config = dict(
    d_model=160,
    head_dim=64,
    norm='layernorm',
    norm_place='pre',
    positions='learned',
    bias='all',
    tie_embeddings=False,
    parallel_block=False,
    init='trunc',
    init_std_o=0.00613,
    beta1=0.95,
    seq_len=1024,
)
Each number is 128 + 32 x the weight over its row's rms, rounded and kept within 0 to 255. Layers, rows and columns count from 0. Numbers have three digits each. The size before them is the row's rms in percent of the matrix's.

# layer 2 MLP down (transposed), 640x160, rms 0.126, rows 460-555, columns 64-95
110:148130137149067134071091121101132115138072186112063213145162095123079125098148141155160156122155
111:134178158115161136121089145134165063102085141175172086136115131171089100155139112096150144150177
110:129201105173121117095098124135043133156092079156189123132157147114108116141099119108136154124189
081:113153163107178108126089077067145129086176120139099118047149209169132158133092108121168092141123
103:123164157162137157123125170105093160092110128128131107079156109113208098148101128153110135176103
119:143134157148143141127153106151134107108172122122076154113130121212118179051130148136088140156145
095:131129150135122118110114135092109115108063158138170110099040086165110152112134081150102129144156
105:095157167122128100174138154100186121149101138150114197118176141088133109105155182167165097144126
106:149136152141131149149194082150159145128112141149133113121108153089149136102111166114158180106146
098:148105120089124143188103091113105118116053109144151137103062171144124134121135105144137133114142
107:185140112136168162135125163148135133134095093106122125146153151133180135109155103188165090185142
079:202163113178091135150110096059140133130163125077117153145111111171096095080101103143143140205134
099:149118102138147135151096150089114121117171089086167153133156144091151106113117131105084145141158
128:108143082176108123084125090127175086130132137174197113178179080070137071112120093121110097122132
113:114142109148131104110087137092124139166141147117111112202118163147198144091114138119125114143150
101:059092122156079114139091087142092135105076122143117135159133139155093164100125054070146163157176
102:180070069055186141180099120086126174142096169092125117119148110079101139138119125096058117121067
100:114082133110116092126155138129129139140112138095106083195127163133162102154130186093105087169141
126:105134133158127080124139129116194140078140108131113106126153077123129162130152205186120145182085
098:132092137176123094141092109123080139096122121132125154143139079141108142126083118097153124134105
065:143149083149139089116143131107147104116107132119181130117120102103192142122147096138190125151118
085:209111108112115087135094077121142079165144136058211083140156111149192108086171086121146114140136
102:111066121154132144120093147131127078149150118117112111144152108137093164147119126118109155163116
084:128123086150097126125183121172164192168103154121142093135156115092092094116146179109114121136099
116:143151127105142196115099084135163063111138060112117149125150138108141080184130155176094157156129
103:139158103104093152173147105139157155121137180160096115111077074132087150112168088127107135119098
117:118097105176085106101135138148121089129128096153173111158100120125061162091086160158179139106106
078:098162077136147149143102086099161103144098175099153136151053180101119107119100143159069099185115
104:115105124136130145129137171111128088101094136174157100135148104150158120123151135144076086078098
109:125149144092122127101132111099150136105053108129089171119098100109115136142146120112144132152102
098:115141141158129159122192141172180151130114103123116104157101129115147127148122147146099140130109
095:114128157133125128164142200150143113136136143108155192166158125083217203125163100072138117085167
072:122182107104174101103123127071137124113156138138086208115128163144089162147080092093138089147131
051:120139115121179117109113124133104142125141127128114138058119174150164149142096063093130074138174
104:105108139146057075143109133076135121132124148090124105170157113116131063146111130174100105137130
095:108077135111118081150173125162159170157165105150192132112138139151069150141148184113100086114087
106:134059140106132130145159138176145108166103076100152115187086128111072156168219192093124115134144
093:095133128133119123085095119159146167171032138138145110140034194137104135121182166112138074200132
088:123106099088039141098088146121172123124073168064160138165132080141143114100154163186097095122147
100:132118111143067158214112149176119115110170066133143094164126060168058148082113067121152145141143
109:110125106141204124187138105133180135110161106139090179141178155148133136176087129100117125113176
103:162115131112011100133132192189094163126150135181118119182130158129102105123101102235152143109197
084:213121119134159169147117078127114079145132090148163087181066207107143115091112116112145129094183
129:197082141115108126074142194128154149184132134111159111141199108147168109099124176110105137083094
127:124139182127151111154110175068111107100142141109135181141182120102178141121105123131101167099155
092:180136105131056110140117148144129116143128104100088122134119164113175141079136134117173142113115
101:121187140119116171156094087151123140105090167135140079185119143136117114119085152106131088170214
089:135191119119094096097173145101149167122174154150144120161163080066163140116102167114113129086090
099:114068095125101098171182146189131123136132065092114111178120152125096172152130158152146171097092
102:072159101112105074087117157124061098168143127142125129124120117149070121155073104078145096156106
107:158121118115171102111109168150158082162128106124072123186075101136162098134079143093126104139116
099:099067155122098147143127112153130099164154136134105105102153073177061114126051157089126117152089
096:026125173124140139116137099101148169171062143086148144153116126166153115129114118139171142148139
095:114104131098146127085124144105123161085086123095097141115120161163156130167084157148132084126102
098:081063119104095145105117134195127132171101188100132130115144112150117113130144199108156092106171
111:136182131145058028201173099135116098096106104165134147114138162159191117138150130171090096102179
109:117072172097088129156103115061125086150129146115168185112091111166166173145127117154119122158107
083:077124118109137111111080107115157080143136161137158187088111148145124136053092190154120082149204
071:153186204104164125162103154133148135193111125092174121139164118129100077110161164147143106131119
112:105107087084119140138119139121093159060174098139164114137153137241122127131093174142095116105103
108:157173143103126072095094119129165094097146188126089079095082137122109090120107102105144152080124
125:145178227170125105099166097122177137126105097156083112136131149077108117178087158118151165169097
112:093102091102091144144076139142152091142151113100088087094091076118141185137145080177113148110130
100:063181091165182059160138111144138123157128102084154179073075120115109119145117128147092091108138
102:138166100132119112094169134098174143130149162123127114175120092083082141116177111110091118120127
104:140101095151093140138116133142114139175151182146094075101142166075127088119138172104137093112119
081:123085121128091079091118136123134173131139167093150107099166071114160124099122146158102155179168
115:147150097124094148120069123091123091130039117163090106148168162135129116175120098207176165136140
087:149146131101159126141136102187136084123148131157120135072085133094085086144142133078085073113117
091:089117115079171137077173137089127150128143197161190141170131117147145070119141190177119141124191
122:201098148128074117123119134124061132115134182081104126153132106141134119080090194113131133094150
182:094173097134163174146110066132142090069073157110081081115141138144179111148096113152123083123126
092:137106111145132054108133177123161093098158130165125139055072128173118141128071124069103131129139
106:120133159184105059189124018165137139161122129109154147057085045174176105132111153134199107121150
090:125089133139124033160125142125113088066129126112132112177164137138107123145158160165136104121083
093:135084191155139132111150108172161164123142149171155150146190114083139129145124104131159130127148
126:082124140108149148145126095123150154097093170074083103171137081161083170108072164097144108139144
090:141114122135079103142121114134134122135175133118105130087093132135160133105134131152080110185081
122:110090135133147117138158115123055138128153151125136127173160118169096088122115122150144122151147
108:136189170060178182108161115142137056141122045085107138135141082097154147166129142080144054077107
104:118120050091126109101136149187122111112071149192196155125161127120110134159121167110184120125143
095:134131090160075132147172095095100166173119113149141116100153086105078174133105110117193158087162
099:129136102145138143047145130219122187078112131078137086101089101087143103142161118138078144095133
068:155096150126173051135121113182134115136122083107132092121205150142124144137146167092083127135119
104:102153186113140150123126091115147129126101153130111116170120156161102088101135038171142122214103
094:126129154150157169103134121111112097173127145100090133161168123097157065127140061145148152107163
074:153132177136147131092157133138093116192171123151135062063135139093163092124175109113133135130136
086:149164113086181097135136127155154088110083166147141108103138105123162179083206046107139148086102
082:145155178087120122171145113091101191149144120117117128116097156081034161170128142141157090129133
094:142166118129108071150187125157144095141131101143093191157104097065107089141088052083107094073136
113:139132095068129210139141082134140095139120070144116122122118174136199128084147132110072157103193
098:145140066174143112138146146119136085175118163114098087106208142140138192109105163114120153138145
121:153115130104122171181133103134165125181119118121132206124194141132108133153083139104126153109062
103:128091148109138121201143188143153128130123101145122060112173124141135098077096163159126160110137
106:117111116151113105107168105053132162109153052115110098154131104158093170181197070120143099102178
126:178142160150148119119092160105091178115125096141201122133136089103164152182087102184158089133080
# layer 2 MLP up, 640x160, rms 0.134, rows 461-556, columns 64-95
116:088064113131091108163123156119061174180197132088122155132146130070173154133095188165096086099085
109:136089178110134169148152112111161115084167163084102149133117125151128108126160154116112140139093
074:126126090145101098139123151148148114167093155118205195194111065103174115105114120168101125164136
094:103078101097111080146112104139121146159161129127177179163091163133079157076174104094140083061151
125:092123123127114145174133180092118127145091157144190095128152142095170096184100107089147134113106
088:131119085137132137162114137161156155160179091122142141158207181070114142158166179123198120116099
104:155130121114113137100112100190115110101125139123120050161068113169091165155132124071139131092121
113:123126134123098127108097155120097103115139111133145161169102142156098109115142068156084094167085
096:109150116162166139138154146125133127115198148130136136166166085099124131148118118121130119130124
115:098121165096100095147140107105120107113168136127092094154106124071093093134088132062076158101106
057:134095130153084200074140180175141135115076128112127124151145136114080142143105126089094159099142
095:157106115111094117123124099149151117155092159139154110085139103110118195152135145129154075120144
124:141092180045132154168106191131078122137133156081064174069077114191109182136111179150140161114128
117:146075149112151147142153115147137123066129124097111149047132114114086137157142120128077141142078
106:172156109120183181123173152135124144151160106097148117098127108076146107149095225165106088124060
107:072157169179057122094136173142112060133155096177156129089091136142131141117137094174112127187163
097:122164122147125180143112103128109098136125100162148164089145085133078170098151070159138139113100
130:139107137118129157139113089155056112126131147124145146134120158109137110135105099073151096062124
102:130135125085119155133108158131133127165140142100175118120100167079132115165175123149102125103149
053:111072110167133146128155124153151132107116112133084102174142117186024102130089139134092160131151
063:107081116168110168138154133204117126093103074192091164159135116086085161160078134107067192098149
105:123194138133131140114141107121141223092108145143132154113130151121165104086135136095156090142150
088:111100176169147175117129121079111116139092110127203129142125116146176164116190156107127095069152
115:124109148159095092162174172111073169177121175143102095104088116139109158057145099087157104125164
106:141110145119188096122094150126095087132143079089146183115154197118223110161101143141143117144138
119:106167169134196131167098143105121195096171165110113132112166128107169094152203119068066104122153
082:150094153109104127111147145164071109120167069175121079094181083156132133169200130119160154055159
101:157091148103115116116126138175120138176164135095093141119092162138143137102184122144150169199117
112:120119123147117145166130151140099111163211160090182126123155124153132138139103120145084117086151
094:137102117122129094160092092074055101107131159106190162104158098136124142138116101099184112162166
091:138124061140162128114108084099116124118112116116114080124082117141050086136110166158155142114088
077:102085170154122154132137110169146125157110138153139037102123085128180104127195165158133136109139
043:089152147158139113160121113096168091137135142144184103188161046143111115097164186164176145092115
106:143158110118151173136118126164113154127131112168132138107132152137086155120164137044132162119127
111:140139136141101180091104141115119078088152150101046140139127153131105119132065104128174208135151
109:143144104147127140088128104135098115078150163138082141076120115141140108117019113161144141108115
095:158111120132122141170174136089084106114209118111104147156208076137116114141069097140107176002140
090:101131181190167117168163120115082131113162102205150125131149158098112152130107102039116176173132
100:122131136120161109061141115095084119117087169112125171146118179117154095180131172131106141087107
126:154151178117077119124130149132103114141110112104183117093082114072119079089123133170123117154078
100:110144117158210156149097075082112128147090135039155137074176114103166134124175166068089105135072
086:028127144135122110144124147110102167123113161108120160046180026124126140140145149145097115117093
101:177110144132150125112090121129135088161119110142099174128112145105165167164085091121108089129148
076:098152188143106157161135149042072090058165129078131163157169117127075165145164079104069142116183
106:104094166098182122124143110114120126105167138189174114106118080130086123182105136154096091136144
107:121078136137141119123140165099109118151170083119135112076149127145091116164133134091142156081043
089:130061107145166159140067126152094088129091077144098141089109170190096128136192100104167143149152
110:132168136165117195071095116100139114132135149145138133082094118131150129109138125089087100158168
096:166087168156161167171137087133170160108104162090134144152143135144187161105192141141119143111158
108:102090132126108129192120086052087161093098136118207142107177127094133160154158087150089139136167
103:124182120170159103141096150103098150136135109129184119165110185121171141117255107136111133096169
099:214157096126113124161135123146095100123154120145114104103129123075093146120171148113081091097129
099:137145111151114142167119120162115121174146121165169140185131118123102129089198129110120183150137
105:192156120152134095169152095085134124105137057146169169133113142099138153133088064129101171171064
109:120097148126152211092123145141152138155097107112113127143122125133088123117108119083167156178082
115:134181109124138147121089132167133150104128167102113086154104150085126078131113143099128128103160
087:153124141178159127177128117097111183144128105128157084159136136084134122162180083104094170129075
063:096083113192123179110169133174109132118106108159064109122117129095044113150121146130104218088171
118:114145159175135130109107110110153120177102148138138114173068116028121151131166085107116134127149
111:094063123127142159157168132121092158141099071162142212144182130132146161134133154117118096179104
139:146112038108137139156088120158075116119133156127204165125110098176150135117156114112093092104187
115:170136188128193125159152096089053155066105163130132167176163149142123099152139166066163088106155
105:187076158125061194088133131147138099089107191159076057175157119138136129156125155111148125157126
101:097111153088153145129118134142091126119134122144094173112136144157185143149067149126160135110126
103:142158140118135122111098121121138116103097094087170162142134095184154175123126081129082153142119
073:150121098122121177099116101148111079087156102148080103149104128104118145173125136164127091103082
114:123112175096167070130187132159094156119216157077157144140089094129175144114152160094067104092163
088:107134111177122123100128182070100160095139125100135132183182169141129159128120160126174165144143
086:161164158185095120166084122146128137152105081107076100074123148118111168157164066089112107141117
101:131077080100090102076177150182168166126144174079131110113147112124119155099079138166156151141158
165:160080180105124086130130184116085160165156123122151167121117127093092128119147152108133194147128
088:144136140089114196126131090113092165135113146109133118237171164072156102134167116184137155127133
100:147131132086156170092120238087102117136116118136097136174164201092097154121098094141043142172093
110:155126108121090208076123122186144156183124108152094137086088150126132161099132102087104184157171
094:146120060101115103165090161072067090192107092113145128128080165128117130133140100145144081117126
132:171181115120140155153128135063134092167162104188185149092133164105162128125189114138047178141117
087:103117142149171142129088122096115159116096128134152175175173118097102142173156153058162133079197
116:119156108122069144144098134150155128107092139110146145106115100098145161130143162106112123086124
107:112093068182094077151107167128100157149131193143137109109094153149076113065117092161117228157133
094:103153202150145149198131144059123108117171088075108111125108134127149104110139106162067152136109
091:120099147101184130089059132195144099080142163092136146158116147139189082112164138134060127133111
101:124116145146103122193138132032110062183119127207152183156168130157128139120106126126149097141117
068:128118122102086227097126130087126128147144176147124170114086121136150110126088079159185144092138
109:125090119149134109151134187135106149137149137129169139072129122105198161131145226069113115087131
097:132145099117082116132133131160152181090112078138177150092107102150080184125148185123128105146090
070:130131050114127087138129163167122108125109101094168244156101084128079144114075095141120147137054
093:104103134165094163115143107113086151139181138097092126140110166138103067171047210146139107127148
086:147087096204136124120103124158187092137115114149141118121147145122150132104114136116080141126061
096:137114114160126168121105118105097207150126143136139063117166138134100135130212167151164108150156
116:110121118175130093126121166098107143092118181092148131138127051147038162143133115120151082148109
093:113099181074132129136097094145090163101150101115163168184071125125144078165180106161137122125116
102:103110117155142088077106160128067154067165123125158088139067107113155137117199140118122120127232
107:099142092120116126072101083115120134153106155135173188139070109098141164159178102120102088152107
103:125132165113118131167088146183095073136092193138171145127137133097210089107018142171113129107074
130:115128087112112133164149114132109076107136129160044146137150172145108093099201147038115150145186
093:095132174117149176158117127138172159144137165088138152088141124105134149132187176131123109119118